Weights of a small GPT-style language model, trained from scratch on English Wikipedia: untied embeddings.
Each number is 200 + 40 x the weight over its row's rms, rounded and kept within 0 to 999. Layers, rows and columns count from 0. The size before them is the row's rms in percent of the matrix's.

# layer 4 MLP up, 1024x256, rms 0.138, rows 453-458, columns 0-127
102,222,209,260,200,185,248,93,165,214,191,250,172,212,185,118,271,183,206,254,190,222,163,269,203,209,253,281,212,219,190,149,245,215,174,145,236,235,138,215,163,229,185,156,186,264,197,150,205,237,213,209,150,300,232,137,149,164,245,251,175,212,253,166,204,208,239,196,178,116,185,190,216,190,207,240,199,165,242,188,165,194,262,270,198,204,222,205,243,253,240,181,208,145,150,144,179,192,213,149,209,235,217,136,177,203,140,201,235,235,184,218,216,360,227,148,179,185,209,103,209,222,217,221,131,200,153,119,151
093,134,159,226,113,171,173,188,94,199,163,231,201,178,220,141,184,206,182,164,196,198,219,221,227,181,168,160,277,198,174,135,175,187,237,141,270,154,241,246,147,238,198,145,286,252,227,206,158,201,230,199,248,177,184,209,193,202,115,198,176,258,254,282,159,188,228,264,211,137,180,209,233,202,202,179,214,156,148,209,181,216,196,207,215,244,183,260,208,226,215,227,208,224,221,207,194,240,297,236,121,153,201,236,210,182,231,249,274,185,147,146,256,203,277,168,215,199,126,260,238,113,206,150,167,256,193,148,245
112,307,221,168,211,208,198,169,201,276,170,271,194,162,115,141,146,171,266,178,198,188,130,197,155,205,152,236,215,268,129,216,203,227,192,183,230,196,144,224,238,166,263,221,187,256,221,232,152,183,199,230,241,222,150,210,257,215,243,201,199,246,180,168,246,173,314,143,174,191,152,235,164,209,221,109,206,218,204,170,201,281,194,250,177,105,179,258,222,125,194,200,230,173,204,157,210,218,191,218,175,198,218,172,88,190,218,202,213,189,163,260,198,186,184,240,216,251,188,257,174,242,226,198,271,202,215,217,232
107,108,198,151,202,192,240,203,210,178,138,201,178,157,257,180,244,175,158,234,226,192,207,217,230,213,163,122,138,206,196,141,210,222,157,225,224,147,243,240,241,175,167,246,154,121,274,203,153,259,218,251,233,214,189,254,212,221,210,192,166,177,186,221,127,220,241,142,195,238,153,179,183,161,178,272,189,215,202,182,184,246,210,152,168,256,192,196,188,221,202,254,218,202,214,249,307,209,192,162,197,207,196,204,188,211,190,249,116,251,193,229,223,185,211,220,261,263,224,173,215,137,221,116,101,281,188,166,233
093,259,259,212,205,146,202,150,224,159,198,191,190,133,192,239,229,197,226,306,228,230,164,279,246,191,195,303,178,241,198,141,137,192,201,239,203,122,237,203,231,143,220,274,238,268,149,206,171,213,172,291,237,250,267,253,159,178,150,166,120,183,148,226,167,156,223,188,181,189,185,171,188,124,200,208,167,240,142,217,206,194,189,168,206,95,189,208,177,187,233,232,225,249,158,160,212,245,207,173,227,243,260,242,178,188,204,233,262,184,198,218,208,183,251,152,166,204,222,221,247,230,275,185,204,217,184,229,241
103,129,254,151,180,164,267,233,226,106,168,213,194,186,170,187,192,151,204,246,177,168,194,192,173,187,141,272,203,209,236,219,254,217,130,222,240,232,205,124,274,222,229,126,213,164,183,198,230,200,252,203,172,290,195,245,190,251,192,186,227,209,196,237,140,147,240,176,181,188,177,204,196,220,259,149,263,195,219,205,207,176,144,145,216,87,224,175,238,225,234,217,169,228,166,163,281,194,222,171,267,222,254,208,280,146,254,146,196,213,204,161,125,141,223,206,183,261,172,249,105,241,194,197,181,185,183,265,170
# layer 4 MLP down (transposed), 1024x256, rms 0.141, rows 453-457, columns 0-127
106,219,191,235,210,264,212,231,307,266,187,189,155,203,167,153,169,196,221,228,224,195,257,186,182,183,175,154,223,251,242,221,241,234,191,195,186,196,184,164,208,150,254,208,184,185,177,199,263,210,228,121,237,163,149,242,210,240,112,132,214,265,150,141,126,236,188,184,189,191,181,218,240,191,192,223,237,228,194,143,227,214,236,202,205,186,195,180,254,237,215,138,173,165,161,179,197,179,259,159,149,175,121,207,218,190,197,182,185,170,152,198,186,147,277,222,213,191,197,150,187,244,223,263,164,269,211,158,191
100,235,225,233,237,149,246,229,210,164,119,183,201,196,215,192,194,217,217,231,155,169,262,132,173,176,158,249,139,233,301,220,180,214,172,145,154,223,245,93,198,176,136,220,227,243,236,197,200,207,152,188,218,238,166,249,179,170,202,214,200,213,190,155,273,233,204,215,110,172,217,190,138,257,227,223,224,191,231,196,170,272,206,148,185,221,220,212,197,191,212,168,153,184,199,207,250,215,181,224,227,217,264,285,214,181,158,145,110,202,298,235,247,230,225,172,192,63,216,224,191,181,170,229,271,108,146,177,193
115,163,184,191,192,245,313,203,294,120,161,207,162,240,172,215,230,109,160,177,208,184,195,175,243,178,258,137,170,146,176,195,244,191,248,216,243,175,245,177,232,163,233,236,186,223,171,110,208,230,153,207,218,210,183,127,248,191,223,166,194,204,227,185,192,202,218,252,286,188,235,241,216,197,189,186,160,171,200,215,183,179,214,204,288,240,143,243,175,182,218,158,182,212,202,194,233,241,211,226,239,174,208,173,257,207,198,186,229,157,177,243,231,149,200,251,212,159,201,131,151,188,237,130,189,119,194,213,152
104,152,256,133,168,195,224,165,236,259,158,160,244,179,217,257,203,260,239,277,241,130,155,222,189,200,164,231,273,214,166,145,229,158,239,211,246,199,233,166,243,172,148,176,200,189,213,143,184,171,186,180,216,188,305,153,250,162,228,187,204,214,134,231,221,208,174,202,176,210,201,185,192,214,263,247,120,212,208,196,227,242,127,250,259,224,143,166,167,218,188,239,177,203,216,202,211,268,168,177,220,160,181,229,180,102,231,188,178,155,238,234,201,211,216,184,167,283,210,204,173,193,208,229,159,110,152,182,193
092,86,166,207,204,194,184,126,216,214,257,149,173,243,234,163,189,259,163,208,184,139,265,164,134,224,223,162,184,196,129,177,219,250,174,163,179,210,187,195,191,131,207,243,174,226,99,151,240,224,191,214,205,159,118,171,178,216,219,303,170,117,205,174,197,215,172,225,195,201,150,185,197,226,215,220,131,259,185,260,204,178,181,223,196,195,216,238,200,229,288,162,186,205,150,203,118,211,155,110,192,190,160,111,155,188,163,227,142,189,136,168,239,190,216,263,190,223,173,197,226,141,141,189,183,191,223,100,162